From a checkpoint of a small transformer trained on Wikipedia.
Architecture: RMSNorm before each block, rotary positions, tied embeddings, normalized queries and keys.
Each number is 128 + 32 x the weight over its row's rms, rounded and kept within 0 to 255. Layers, rows and columns count from 0. Numbers have three digits each. The size before them is the row's rms in percent of the matrix's.

# down: layer 3 MLP down (transposed), 384x96, rms 0.117, rows 286-371, columns 0-47
# gate: layer 3 MLP gate, 384x96, rms 0.152, rows 287-372, columns 0-47
# up: layer 3 MLP up, 384x96, rms 0.123, rows 287-371, columns 0-47
down286 108:201155185123151104087184127095177143087099085137132136100102140099084147144105087068069099105111120137161142131088130146135204104152127122132094
gate287 108:119108113093191105165125147116156136124122072143120108143142120147090090070144214114157135120148154100176221111107142083166152137143118143148151
up287 091:137165135066166142139167147068112128161121144096117095164173093177189156146111111127119111115106143175155070121101145141100094135111113141123057
down287 094:049139194081157151123103165153195184146156131148144098144139131135128142083149129110154099128142107108195092155126130139155165150194065154142142
gate288 091:123111170122158104064155084109091129160168102170144074152066122114155148143112112121160077105146190100125114104143170154182127113075182126117116
up288 101:159090093153190123100109036125130146099170094166135144152160179111121164126158136174132147127116118119049129177133151134088142165099183101108115
down288 102:146118166138099101102102095145126158071113106164096149164143101129174131156152102135158171102151120157098132142180170133070080128146143166147122
gate289 087:156135087156123163106166135110132154079113174155188118151114131113163139147032160133161135115123151125094176066174234108146114109186148123095118
up289 087:094116103089179130148178109180142103120135091098112071077093153151157183122167126138159118111167155155115147165068080144123164146115106137110146
down289 089:056141132138163122139127122111170091134104097089123105124133187121106082101130164146165187143157158126143091175173114110159127153106157099152146
gate290 085:096146142075201111106137123128209087193092140121142158121106069086183160113142085153135072132153159194137075147116108146124123090122139146136114
up290 104:121110079195170123095155164111097111140125122130096113090178169107071105128114110162132172094109074157091076179117127134132116114153146102079127
down290 097:164140066113074111158138079141144116178091199158180134142212130123159153151136177154120158133144082127095157139093085188140128106091164109160066
gate291 108:093106111104083199128115133165074103107127163058082084136133175172126130125134175133178064130090103120107131074093139117134172122079135148142099
up291 098:133061122129098152104146105082104151138181149109075137112126203157155124146129132102135140110137054054113122103137123076117127121121091128061166
down291 104:156180096182113132141145132110159068098085163096213100085145129053163133114105151136124139142154201133174136158160143190118121100155138135147054
gate292 098:110098122115088122136160122128098160141083068136127143174125146096134107107142144110141061198168147126103111177107121110086151099177188134148112
up292 098:103190118109161101116150149166150114153139145154137109145118093112139140181072223156134100131100086175128151148130176164144098137064053124150125
down292 104:146093116126131137153112148137149137101172083157175109141181096136179105171066162172150092146130122138127119101105119124127103152138162134158120
gate293 093:116135148067146176107108105123136090135127141101099095130077093134161154122123138102147082101168194138172119081153162140163139061055162155173184
up293 094:125098118140149215111112148030132075113147138131138148173097088164123125083147085145092136115139131129142098122212102159087187095145136132188127
down293 095:108131142110098160127122111103145157135118171129156067065148108134211125091105124139093161117148130135198130140154146223119172106109160149169171
gate294 093:129134139101168105098110122146141147149138118068126077144211188106117127124092164122119101141099167136120123145152160186097110074093183082153158
up294 106:152115174155150139141153038137135104164072131194140131134135121163150074124099120088142070077102183139083146086121142184136126135140100064141124
down294 104:107079120118102138110114126095103192154143117162116128130131081098162155084150095164158115182150125096173125178152101135120136166121099113092136
gate295 104:114190130093151118112145125182119147133144110090109125121164136137152116070100112112124081109115174152143149083148150127148140096022141147104133
up295 102:098136095078133128121151134106110099129164064154104113116142092130115111121176143114164082106127065098151166134135116122188103134114134112141171
down295 102:189149096106128121178105067137171139139169160135170092123131086111077170126092133158086111107127035146132115082137136136128142100122150165082154
gate296 098:131180139075125146069119164118081126093166207108086142143159138100159143109116074077184111158173114131124171146107124105188093144037152179095118
up296 101:133121079128113131100144129103135135150113204132086168145150142139139172123163072112103153131134083092173091138081062117063097113199117153137123
down296 104:066150109107146087142122148141091100082153114152125128180121159155163166107114151072111158163063128152129119125172117141154165126133140132080160
gate297 100:125143110100249142115112109081151136123104134102101143073095107130120085093157145126127096209199161155097147088108143028162088136192126074098139
up297 098:130145134138139090134067119119120111120160111090138140114130053147142078122183105176120128121128102098142174062115106168146119116114122133113149
down297 088:081117146163159131162104123116059168173116126123137081113105122150190124096106084140133089168133143155125123141093106037134101172151150086148141
gate298 097:139078178139067116113173134123129157120091141135175140158095166082142083112077140135133130113152059106148139121127138115119206043117142168150124
up298 098:117157167196140179144150143151118121126126144086135159158151152149138186140121137124123118176078153137088213078145131104130171135133076147196132
down298 097:064130119154129132119157132137105127167082103156093153152111159184087114145129129111097127178194115123090069156157055081125085191118142087173126
gate299 088:123117082143100148102207188063163155161185124129176083113111180082156193116102145180087128146161113133122087099092090141117134079156171086134124
up299 094:173139181127094117109114086153143107117161099125156136146138147119108106122109105122162151159133156154092145123122121083127056173110123162122182
down299 096:150128163164147164121152149078107157131194153124190131066183229134099172134114092129035093145146131068176104115078088143136140121119140126104095
gate300 108:052059113102113144119122140125117132088116134126173061127148154121066102124087200156158099116136118132139099061137103144114146113158139132103083
up300 110:134121088145117127089105156099087160090115136075134148147209147132154154106120140120115134132134106149046100133104120150137141134123166123141181
down300 111:149111194102126148111160125159130138097072171162079062108089100119125076149154132073144165096126167098146104151126184162064095097117128141108143
gate301 108:057151128136069117133101130165106175165040091091166158139133160082183192123135119146124107147151081130147121123123133145100141160118148087125087
up301 100:118129105175127151117122205148115078109079153103084113099154157089099136125183092130104111114127113134203135192114137115124131167132112152052097
down301 097:194116111106109133121189098106117167156159136106137105111066141150057167141119099155120168110184179155141146187099147123136128086155079124095126
gate302 107:081095096102104093102153185062139119111143097095116125187170082130150132127183166148149120172166072118161078121184157092091144173148124141135073
up302 097:114134156174190137146115107124174127153173146167159131131133136121119077109135074074146118091104157145151126141074063105148104166126137100186132
down302 098:167124123181153168133124176133212107064121182099159158122098133156080121104107105058109095137139136137153125111101076171153109146111105104181194
gate303 118:119117099117109165140108173144088100165163127121147087155164172086100079121102140185166137050073107163156155105162152127137109109115105128159175
up303 112:157171108160127090071125070188164084146155108129060138082159103120125148100144174101130100150084145096062129087147157116124124102110118141099140
down303 108:208146161099104143085147120126144118124202123108159160126074084111130138137210151114132115135183089164140116155123129153095114121109086150125107
gate304 113:101098150106167107158106170143139116123087189068175077124112085089151082089104125132131055090104121117130089080103112105145139119183214088141156
up304 087:132103176156076160141117157109106075139118132090163099110162152070082138131124167131100115144113087114167036068093142100125147106151144119094112
down304 091:165179123168121108132156128169148173190135087134116145065143195127082146137103075048094214184118104085132111112154158167125147124089126122156068
gate305 097:153048142153140097196170132109218067131127135162154142172137116163130153097053180101142108117136155074138134089078148089141126117151183059117126
up305 096:153108181146140131102133114114148105134121130142074135179143058139155164105087124106100118157153157136093243068103111128126098169142110137216130
down305 095:134084140111095129152150184152127161114149079121104152190092092103109110104159145060131186104171093077123103107087165172176175074119123112140061
gate306 092:091112110122067160105096098078169148080142148166111082125145094061114139128103131127168094112124121078127060116064143145088111160185121152099105
up306 097:130143126179132110172108094114108145156130066122163049095116085147114163141128191158162109127146158103144164067164132147132121149127036138152114
down306 097:120158090086114100181113113119076174153172225109137109141103101146118134122154202132157096116054116167136084078087141115162111115100140143164117
gate307 097:106119110182188140142174156081155142081114170139062130083153062111194119090152124138154091151122187151102135192110082114132121122109137170103139
up307 100:152150074162154122132171100098135114132133153116122109129168160096170132130100159096137108136049128106121142147163161102163119121141109180064153
down307 102:156107154135093114164110108117122174091129166113126085085141097165180082121072163046156116087187117167086109140093159188103142144101143171098160
gate308 118:124110117106162141162139157148141078108081129139107126128172160104114141126186180133116166126166089187207108073123147117091157172132164124134119
up308 111:146128194143127088149145158088188138099113124132077144155155095113102136130142176098118146118127180102111117134192149124112051089215137062166126
down308 110:089087161106064092112110115125140143214102151077126106086105085068155123143116144136124090103105082115200126091156189116098121162113179185182111
gate309 094:132145143151147157087105136180056107131150111058135138159118119137141100088057138097143067112152182096121082115149144111126114174165096078099109
up309 096:163166191133136145136122133175200100114113081078120127123141106141064188126134092098102143151118138089097121206130099147075141144110143106133163
down309 100:081158131100126183151110166144146195165088124143091154148149127076179131154159109108079163105134076097104137141106129163124079157119109155164155
gate310 107:061125097123153120144141168113106110118107129093130148133144143097097129153167186152162091148157101121193137084167111113135160145133111180142128
up310 100:171152171114106064070125085085126105135138125138107148204080093121113114179103067143121143063172148082152144153121122142212071094100116116103162
down310 094:096139137118157115123134183170134141106087104090191142123135144138156113186169155149125121147094163114139154140118134131105178132166103131126142
gate311 096:105149142095199151212151094167145077120143139084144169110064098129178169111108110102117080127180119111117139084165149079184149145136171100159127
up311 093:139086125128176095123127109164159106137093110143143185109178084167181121132132154114106112121137148144137156138082210112170124209119089088166156
down311 090:183165103107110130108116112114081116135146168135126134176114093078178133137182143157145129107119116020126099183111144114156087115130171172137161
gate312 109:083092163112140145152159123139132137093082130161169166116087169121193099103142103118163073128180105146146077121148157041146152138105169123118187
up312 105:126138104090131154105114166100141112143120144113063083143081102098173131158079139141116141102090114150148101129106112145151096128135139085120101
down312 104:053114149088109145044088133136139085123084138103109126157156106127111118143140173177163111079157173115150149086122164156094129146100174152093185
gate313 103:122135120151143135142120190097098069148140186122166121139143162175112171146133137165109133130151102153180073137107130146103171158163116148142133
up313 100:151158157116126142121077130153106123138043141174129173125071151149149148129162172138154107114138154143144174090102080181112161173123085177104155
down313 097:132141159206198155162168110112110116088145107095134171108137132097082148127076106155125149118125165098163118137146126145099052107076115109127123
gate314 102:138117117116161138123205118075183147168142158129135125116173133094153066115072174100127049128096168152111114123134171063137111098119148101121139
up314 109:136185108192094075136138166114085033119172126153131138145130164162114150151151120110135124125138071180151080166141128120139092103126148161132124
down314 103:225150131124098129127099103126124084128172167166119151127129172087153114093150128104112096064143139112132123082172125119169148080081139164130126
gate315 102:123038131096092144056129132142127128107111112114139112164132120105155110131071118149163098102096165127059100112137128166162101139142137200162121
up315 101:113091130156065122099117138125140082143165094132092128133158155127116141106052096136129135099123119111124120164134142147136107172189102135136101
down315 097:171079141091156109153064089150135112141043177123131103114125113119065105134144109208109101123116083135130104140132153121128120145154096124132084
gate316 084:156094159123153151161120190118221153113128189143152133092132150118178100120138118159129146100149108127042121132125132099187100113118158099176134
up316 085:157123113134165154135089191146121080141160125116163169100156124137094128124152108135093109113161168157138131156137163092143167100150107169168130
down316 086:122147100149160114144124205136170124056160145057174169112101147178130101109166094136134188139139147101065151117123095100140101127188136104109099
gate317 106:087107141173124146125149188072114166161077183128086139160088100142094116128146145125172125124174132211117156161120122112152119151153122130160107
up317 108:145111126077116030130118128174157082120144122073195156140148166177096191090146066118109079159128110111163095112095142110099184113131097158121166
down317 106:106125118118079147106120144080091123119139164086164113195113129067100137093124083186177072137151132130078086097119108159067150111092121127106169
gate318 099:133136105137226156135129099130099109118122103104116136135167123105127119134141124113166100141196152194131170093146169055147183088125141116132114
up318 096:093151138111143151175116085133171114062108118173142117151138204108078116083137202124088086107106082129106141083181162120133083069080157126115140
down318 097:149207107098121120163103137146116051080109129151141075126100142092067142159154088189130101108139099142049101116162136121168062116095053130115111
gate319 092:137101121152175122137100137090129123160164116075075053069168105080146122122139129163139083128129103127134160107193168118106141170128101131121098
up319 099:109132159190086121117132094139120106111083183129096145156181079113080128109118099154103174132097126201153128127114101170138179088154116125119168
down319 096:047149072118125085140123112124063144124080143155170109128205167090173135142104117143090104137126114165103064141143076160164098098100122127136111
gate320 102:060112121101131116155144142137131150125061179138133076138081118074170123067101179103201093155123171084146134121163135126150167134108151137139153
up320 122:093134090161163143191091108206149180094088147171159100137058108158069141083146125083126150163142158062119142070110111140152159150097091127139098
down320 108:217120132107165140126116079085107136120211131129135170091159121136113153150157077124053179103137087179064138123077090099120103144145093112112145
gate321 096:130172102144178115054112133124162102135161131077226119174151131106156113120096103143170074130127133141095156141219206139168114121148132077126091
up321 102:130115101178115044159127123135163124131132114151120142140090051143133138181114110086122145129183098162057109163155119109135155109142138089178115
down321 103:092103131174137072187151123158161163127102144117140152149169123126083164111078137079129088151096168122106055094139135125110219116116108155085146
gate322 101:144067111132202094128110191188130164092145099105100137093165133083118124158132110160183128151162147127108109130145116112134124105152184123112122
up322 106:145127084087166117093175094155099048135145145118121119126126186166163097138135172118157093159079147103128083139176185116144160170101153085129149
down322 103:181117099184173108131125178128129121075174169152142089161117202166039150082105158082138164118214165149118084088149177094110142156146165123129159
gate323 096:085168144152085123098123138122140055169147155100131110154144098132191188108164148142109108123156152110193197132149157098144130227075102143149162
up323 104:128179163225230154135111118117154165128093118119112134110092086097137126094136152155064159103171170083153169145097120156113146062070154105083164
down323 108:213113159103209076172116099117176091180121153166145120072140129091113120105128075078117114102136143132117113113169100134142080094104142118156129
gate324 091:104127108105097073087102118089040152159122175138168115132150123098106114124101123068121156132146120115150205171180119144099125116144122161100099
up324 103:135161165124123092087183156083137130090118098089127125111123139132143170087116148128127119139147106112090137110089168146094159124056170170115142
down324 096:037100126136166190076072115104150083096143122160131105108147083134211111113125112089175099058113172124129088121120099074108087121101141099165145
gate325 092:130095116157131147145192087177151157156159123141170140122083200096136156073081131111145070141129122124166142128100150112187163219118127124085100
up325 095:111114120143047103142150099149135129086139118101118164116120173107124153156122195134114094142047118118098144195193110106138142125133118064179141
down325 093:056113140108142137088191125123090168189091143126137127126137094204092115161115133103039088122157124081128135140159086154167137112171194152134156
gate326 091:122113072113078144158138154082133141141133108132155175162147142082108060119124182125168171094130148076110171179116098090124161106143119155058097
up326 094:138100150184137117140060120073081145140129101099131090104084112107104101104112171159109170107105118111170101122178188165102134117140085072136049
down326 095:162148146139155150158120090156133100087149127164146125080171097112141137108134118104119132157116130160142193106140162153131119109090185042103153
gate327 089:082135124134156125100117112124136143142122132064143162150164113117164126124131105109163133136102142132131065152187158128088135182140133077126137
up327 097:144132150173106077138113127164117071083093140131121158156130154074092184125064128138186186152149149074138086168080113146158144088101158132126134
down327 092:092119141140092131130157175150139096141159132144057097125092171109135145171094109038195160139119102138112136148127129159087116135157145094169117
gate328 105:098122152177108118119151133166145106186176131065185120113145133110106086109097203133178019151130133133121179095132197135120091182116129141148063
up328 105:144038120118075099164100106098103099128139206154085166112126114171109137147158136133135197110132161089179100139067143139127115096141120097166151
down328 100:087119182140133080141147095089153146089175108086158123165086090134126165133115059177109158076096072163170088147142118100213219124111157122106111
gate329 092:110186174060115115166125176109154088150150111076135104112103108141146131101060169186119098144098160104163141121095121100055111071091127147127153
up329 092:140117075087144148130071052146140162100119111107136179102118165096131154156092092141098143133078179104133115053138121153147125054123194109114159
down329 089:145107105199137146094172148142086179131141111120103186160070139155157135101163167112143192126113128186122069118142156089177151215088144124106131
gate330 084:103109173122226149132152090130141159105147128109142193118117129104132145149094107094178068178167150190112123101124123097135115095109132150136109
up330 084:146141135151167123195139115110109111140094124101082100120096049145128171171113154111093139085166123104116100127119144076145131070051148094126096
down330 085:203070131098106154167119067154102177069164132085084088139104067144092100180101118101086161155156150108128122138211142114112101111155096086113131
gate331 097:088157170075141104162069142155099060137159149083145140153118129082219114110136123104129112075138118086160082208166134171107143052125165087140122
up331 099:118132093120145108105126149113153164115128114131138191160079125102101057129189090104102142126199160094176190133149064133103148080151139153108153
down331 100:159098137142114126105141144106117074152131143150068116108160157137132095131148117145139134102103062126100106143089163157125053172148106154151131
gate332 106:065135126127146120171181150130139092137062140146133139121118103083138130125175122114130144092180129126186137139128140078136135152143131106159122
up332 105:158126192148119130099166111121175119197150047114117162122177127119096151152120086136176092162128155148163158134168182152156114128107127111123176
down332 104:051120140105120091129184165169166144100106113145106194115116180064121123132115121115144178113120119140120160156127170132174138118082084138180113
gate333 098:055061121136078118110188167157135128090153168090104145123133114092208128141134112214155113166133083189084069120096146102084117142090108147101140
up333 089:138158165104138068070098115126143119150138124150174100112198102087113101124070156112143091096128113119036135188120058118153140084120131167141106
down333 086:133180146148126137116139164157103179147164143122108104133169161100148153107099121127163102110208143156113100102098162082175143091090093176167113
gate334 110:108101101148154053131116160180126107146127161115095119115114093121156154124132125131164108101172088166166088143129133092155133153149128176115132
up334 093:117072126101090114122137132106140111098166154147142186104124114106072192085161130130112082182111155104087095154129125132113088113175097114063103
down334 099:154100152128088125113136146146157135218082129160119162103154133080114173105188105096145134156150174076068142126185075128056145151121044093112153
gate335 088:092169111165162158119117138148147095145148141081098114178109063137106146139147150101100113132130083123136103182118140109178111163124105155129147
up335 098:139113087073115107149167132163150142108094123043150093091116161117129085150138100132135167139107120157131154160103165148129078180102125102135146
down335 098:095088136095148148080148146058149136174150082123098102093081134130106117140143120200045167178131132100125155148132086170128129158130154149152122
gate336 092:086176090088144114094139166117126110123122148175132075154171141145124152110173102154139159062234125112084137124087109087151130088107162169139154
up336 104:108158137151083054101059122152162099149171090122124140108088097085167150130109126169182123110150119125100129077166129093139107117115135141106074
down336 105:114165152171094111129114138139081188148093128113119138115167165150151158115162133172129163098186062127103130083117078176140159154130079109121168
gate337 097:084124146106130146104114124110125090149162157065077075151163137110175083105132139102135090166049112105146123133141137121109100155085102156075102
up337 097:094152066151117147162150141126135148176116150166184122141134116113102137105105118140152142159133094087114113227072076133090086165066115151124179
down337 098:112103109100153141171137169151096183151116113113115092135142123149137094161122152227099059114146133091150113117111137069127127184195111128118177
gate338 091:137120107121141139146108165112161109227130147109159093103112166153140058099130180153139082114069095126123107151172144112113111100147140133068164
up338 094:153125167093112135140158090109084071151120127084194128161131116145141119132065161085097128154071167148099114169146225116153100132104099097165097
down338 090:137123104106162140193140118095159153216188096158150092107153079125167148158129106193111097134025112112111119141153115175121105111113097140115169
gate339 091:099138130140130097135151070178078100182106064180120099157083154090142132104154093118112093143143102116134145172132185093077135072130071105158201
up339 095:107131096117101110160090072120199140145125170157161134155116121103191067126099099119116186136144147093084144100174132147146202080112174132148112
down339 101:113182143108129132096131189136135117139128102132152109088141160123135139145080102060133108121077164175180119113162119153130159198139096123112125
gate340 101:118122206153145040168103163110124061143111134127185122142111171087106125165117140109188115124107112103100082124131127136065108096153163129152162
up340 106:136154196122163080127196098094108118167095096162134162135079141125114207137118108097139119186128117130157153143126074127110119175116096091122188
down340 108:063137138115098133143153163139170087130073156135104105108163099074164109148139170084132146177120117061135105135165122229090098131153150136154169
gate341 094:144086184152115069135063169137102054115130144062155087121097146110137114167125160166136121094103102118164154135160186113159175098195154145156157
up341 096:127118132107100132162150172117142150139091218188146113059125125132150108108117100091113084143079062117071055114130123096131117148128112108050134
down341 097:133152162168117163184132133129124150088180070096148146153084186094075130141167119087116209168148177093112124100071147095141104139100085164124098
gate342 117:110094157106169045171178125077109064200124141123170128144086144112191124073103110095193070155168166128121146140170165057168121103098145130109156
up342 111:128182075093099164117086134083111127169109096206094126078076080115151093158127144132096098079129129088154156102062150086122148107133160106112123
down342 115:195181122061107098128103112121195074118163091101109155060115084138101110157131117101117093107132114181142185155084139068121175094118140111100131
gate343 097:094128111096087174122134187165115140110123120140126113168103176135141114143102120183129143070178081113166066157087107132100211120106200098148154
up343 101:089095096107159095155051129152168097119111097119091045120117151147165177142130173123155162188165104143109131123121153114072083207136119116090127
down343 100:098140149117145159132154101072101141184111127128129063149143142144100096136170128085130046161128069133140107143148107133105207207197057059146099
gate344 092:119095139148161131108122136154162173140145162104172173134159097088218172111165137173177081195136171132064133157141184163140095158166116133058122
up344 099:125108146109108091139180087139094140147104086118135123138128152174163146078106082070124079131107138099156152114101099036119145197083131161135093
down344 099:138069145118116061157120098114159104159069082141110091113072118149065091059098137129106117186157138093155119138181144106147151143114101118133159
gate345 099:135091136119200140102121104160174112130133050093126116127080136091157147086103114115124093095173138124120123167149193162098121133080171157117135
up345 105:135170078106156182096074103114128147098082173096073077109122126150136079135168163154143118151162098160076172108129163128128140139113121196173111
down345 107:132133156126076167133084131119143126115141143111111119115146142111167115125096145126140096113115130129065128120114097107100173167047119099180087
gate346 084:156112083130138135162196185141102116166147117141065095160123090158137090111174144117113150092162159093172152148109133097143162145183134118148121
up346 092:121133086079089167084101169142124164094141142150134093085125078119121136096133129153116176164160123082129212199086121098105117139165133115135096
down346 093:119112205109128170122102156122140083176180153155130136083076118146164094132143147099127135104081139091144173152153137113163106143202139116167138
gate347 098:164099155114169064080135148122101154168113104094117156140133117141128156109123147165147126186157116106113131139173200129134084143131139059115091
up347 104:142137091160151135092100091151168196071156199123095099139130166111165137103102135117138113097100096124114044082198116134166131163085117134141085
down347 108:214157111134177122144111119146164112138170102106128100097150127161124163125075069068177121124107161144147073126178115129071100155139141142136144
gate348 104:042172095103112079126183155095118119153086181131107142133126093087138146113137097097153109096148089139133121094090082063128115133201187169138120
up348 102:141106152169139173127124151145104185176144112119176131146131110158098111160058114108143116127070127132111136168079042141124098130117168089148153
down348 103:152101117171080144122129117144065082156205128106159090079156105103134135118125095183116165113121149150128088093125103084107073098103158163128125
gate349 096:140089076126159067063116182117125160125144086123101139154146081100115058160110098144167089165139104165155123154111143112108109114126138183093122
up349 098:107127127141109109171079131110097122083124148181128192116163059107077152128168065136163150154120133135091084115097142095088108102171153095166160
down349 095:163145149117151123141108148136144142142090141098148129129101159156136114105186170022117099182113130140096144053143174101063153070097111157131094
gate350 115:142107137127163165130130117146160143164146102111098072161141130109142076080055173130128128092124217123107172135206162114177133147140120139103148
up350 098:119140177148032084162112123131129091105049114174122135121124147129129105085119077126096159104141137109119132163166143113191162089169052151147119
down350 098:050113158110185092100094136115151180096059154084115161167143139076112070153146180095103119142109098137204069128186147152135123143154184147123115
gate351 099:150105119164142133100176118169121139133140073127144107147119194139128097117092157152154033134156136075093155161176162097164200140073149132150155
up351 107:128114151155168160103113131151169191098127093084142142130105102179028167124158095141176108143140182137155136068181161174117149128129102093098086
down351 106:102125123135119121045130159081076173125162128160104087132102109182158135109141099125101125139113097122126207182124127153109099167168112145116102
gate352 091:144085159115084078140098170143099144110102069088134165130095093143115091131105189156175158075115074186200148135152130115155135103169151133149119
up352 101:108100138130160137143118119152143108090099081125091087113129061184128186166123131133128135117112143122139187097120123148090137197155113086133201
down352 101:055094119117144143088095072131151107151093161122082085083118156125092061153107121097087138075150137134100108185137113110155166158144116118150162
gate353 096:081127147118117098126120219094140158118091160199117108099141116128129107131088166110124109112115124150185088139067094064113130169116074098147133
up353 104:163126187112124120109158122158118058142106141168136166082078079147141166155206098124138114119139124174066111094104135148109081155128169138112158
down353 103:098151147128147127124119139144141217093097150161132155135161157195085109141098168182122076111168122119125144084106093126118154094111125149111137
gate354 120:064105085143176123194137154101164118137093122103143123087079147130133099006111104145151103161178117119137123106162068126154186140142145093139155
up354 106:070143149179078129153070118096147134123135074069139098117133167163134116138128133114172173094118058100152096106085125121088117116086150117127101
down354 108:079132081092053148102078157229104121144140132145129116145154134138137126118134149135095150203153128114168125080125109085116095147076104161141141
gate355 118:072140099134186103132096135097136146127067185158112167149080087159193181095101095107151104140205123154094092145098133068139121193112142098181208
up355 107:161103202090109177146131138107093154102154080156094126122160151133131169114154182113106137147094108130046098036158120095097137138089192122156122
down355 110:000135127093166130129151157117085075120142128152099165142119157139141154143131118150125084150160100112087117131115084056125160135122184128156132
gate356 128:101080170140142100195135123118096087141118130098135088099120147117163114118138071168155096078171090197178091147098155114102128146136127148110184
up356 112:182151130151109189116169141142159101084155138125140083129098114126144147126164100130077115192154176077103155194136168123129088093188099102111118
down356 103:063162115157142098143088146082104116076097161157111129126148141138150147158106153189159135131063146151154103120090145105163145107138185114103124
gate357 107:162088168145183104123170113154137074144077126108137088097227109091113102128059146094116122152135151136102142073137090143060163073105162092133152
up357 110:135122117182076113151119178102091089128125116099067104160128124088114124149147121166150191149145095090139123169101102151084108116172216171132176
down357 103:214111117148111107149108115129162098112153149129154094101158133143143108113119150130084179079151100144150150086072143099125134105103139174079102
gate358 102:126084068149114128109163122120143158137130127178124099167125123115152162107100121152165086133070184114107134153130143154116119106130131129101127
up358 102:147141154080080074137151123129113152112124105132149163184134138130105102105056153147128064155088095155117160199175116095167070150080116160073119
down358 104:165132147131092090117118117119156091161119083080098157172134146091057103134156123101162140127137086147114107147143139142178071172145160146148112
gate359 093:125166080058143140084128151130162107140151107074122108127112072117195161125065136169139063196132108159094146103183169122133149110148111204124108
up359 096:084179179061137131130150084081156080118097099162153128150148069123184143133098170135099086169126140121063131079152149148113137071166100123181108
down359 095:076145098086086124144160069136158110134095139107086118139166069105123028075120129134132105143107171091103117149115172121092177109126148097121133
gate360 097:109060141133125165126141139091189055156137138125145134171119103108123136125130080065141140108148100107157093068021154137114143110151126123125121
up360 101:133124139126117161157094117174164127086132155110143083089090155133099092140131138146079143044144153173127142101108200146117140087067125152087113
down360 097:119153131146161081163136083107054158070157132155088156056133145150143158119138155167143129107110118130132166154166113158146090149128110141113107
gate361 091:122111163106156115070100167157154149095142130085216088180116119128149140133125176138111112194108179075113115131111162127147159136140160144156149
up361 091:166109102098070088065143159159142138101159099072189118177146115088120106146128122130112118109108107073099136145095102124148117123109122149127105
down361 095:088136130124125101098114114148086129158174209196144154137199105119150118126153173130152127148082081106142121095085106157095124117156146143107112
gate362 100:173141174110115101116091143091121128219119083083142060176108127053109110105080098133161087109119180136143136134104109148165113112094196186107127
up362 104:132083134085130152176123101118163114127119129140072101156127064092164149113123086063101125118141201116091101136121101123103129064108117112144089
down362 102:190133114154136136155142084132137163141088054123104173126133109115075136085142089024120132179165184143095103119129103137080140118146103145155138
gate363 104:146124115143176143153125175156155142097084117086136056144080143094086157033130161201110135126138175127157106187158088119078169136175100135112155
up363 099:150138109145142099133084124126096116123059106084137133098127115146147123138099115140089144146121167188152093150118144140141207163120147129171193
down363 097:120149129102175099149103056143074128128103168104116128127166101136126153167176151144161179135104056182155078143132127177092131119076151158122076
gate364 104:085133112147138102132138123085221125133129140117180150133104102096177061073138093093152073159186104074101091153147086093138137171189200156133144
up364 100:118169098096127154167160163082154139153078122124134203196117085111177119168141148144070152158056156124134125121083113149126103162093141113148120
down364 103:201134107177147101134160148097168138090135066197104149140130178110161135130097135112109116171177167177105123080131119160093095082090165135119146
gate365 094:155111178184116084148154120130118124163100061111104078180119166144102072130139106075146140142119090127122151135120168104149161121117178128133162
up365 105:153125121127095077131189061172106075177131100104146141125184140122144090116076171114156130132140072111115114177109195110108150110114171163076082
down365 103:097177120149148151093133137120113134015198175109103153114132050125134166162129115104163092127117135122124084083144120165121124140173146113087192
gate366 105:120167111130123096180075123129170167176092091116137111163205137097141068112132135140173143058119128056155138120096088114127124081148170143105148
up366 104:142142122100166121142102113148155084104107120138162101159144137129135103147121165113143098069110156102071183189147140160155101088123094121103168
down366 107:159189124128134103096093102104131116104116136110146137083120189118107147178089095065133158097121221143134105224087108098146110123162084145128186
gate367 093:127137150161112088102139126104178113121107083123115130119062122144160100178117110127171080104130148081151153128152130087172133162097161119066128
up367 095:112104087147090107095127094061129146119081101154126093175152086068172121135095166135084111154138125113123173123121164149105128120113122079083124
down367 092:161170129118150088044106100100197091099124018108149151145058126144112084219127135141136116146136100137125150080096128166170151120129163079096090
gate368 086:126119121117181125090138151110163103187147100098077128178129083114042130145101128162178158093157142155177144165114145175134101091173157140093130
up368 099:112143166119105145074142108118114126138084083104097027165161120111175165099103145099095146144118126122126122100165162134108085120111165082091202
down368 103:156102156133142133143117116165102162102129155088117056086191128133158097109079177081074175108140133155145143129149137170113075132153170161075147
gate369 117:092115115152122095087130120145108114200072115126128084169130085151231121076107149111148105146141104180146142135098170145155209175132106106164161
up369 109:123086153194226204104087106153126110107134089139085107145153124109160211122141088131132137156160113108147124117133145079147111181158109148127193
down369 108:171116106183138130092147085106110067131191131121143124142112087087059137153106194086127163145103102134072135094142200150104158088113112152097130
gate370 102:156102143120185112110158121128125100144140109155150146159135117138115070110113076132163117154153148146090096133072101135105165143142056139164165
up370 101:169131107077171144096131147136118127122124114139153109110149126166139114122187174182143103086146079105129181122091138114173169132075105158133091
down370 101:141166157103163102085078111140125116049137152147180124096142121141126152117156161107094054094143103161164153135132090050134191135154182170123109
gate371 126:092102143155197116156107132190152078099112149123159076126079111108112123113112118141143178052202120122119159154141163075157193137158137106146153
up371 117:165110083183138144145176127110142114131137142099147147105070117133084046106105082083101129179166147141101116138142125119106135138135100098095098
down371 124:137073094134121107113149080144108086103173148150167107131148119087107164130118149140167180103129119131173117132078163158105155069111145150130130
gate372 083:115121119099139138107127178121162103163111134110104186185156103101119095111096055148144176085111115193069106122080090091080150114165121129152145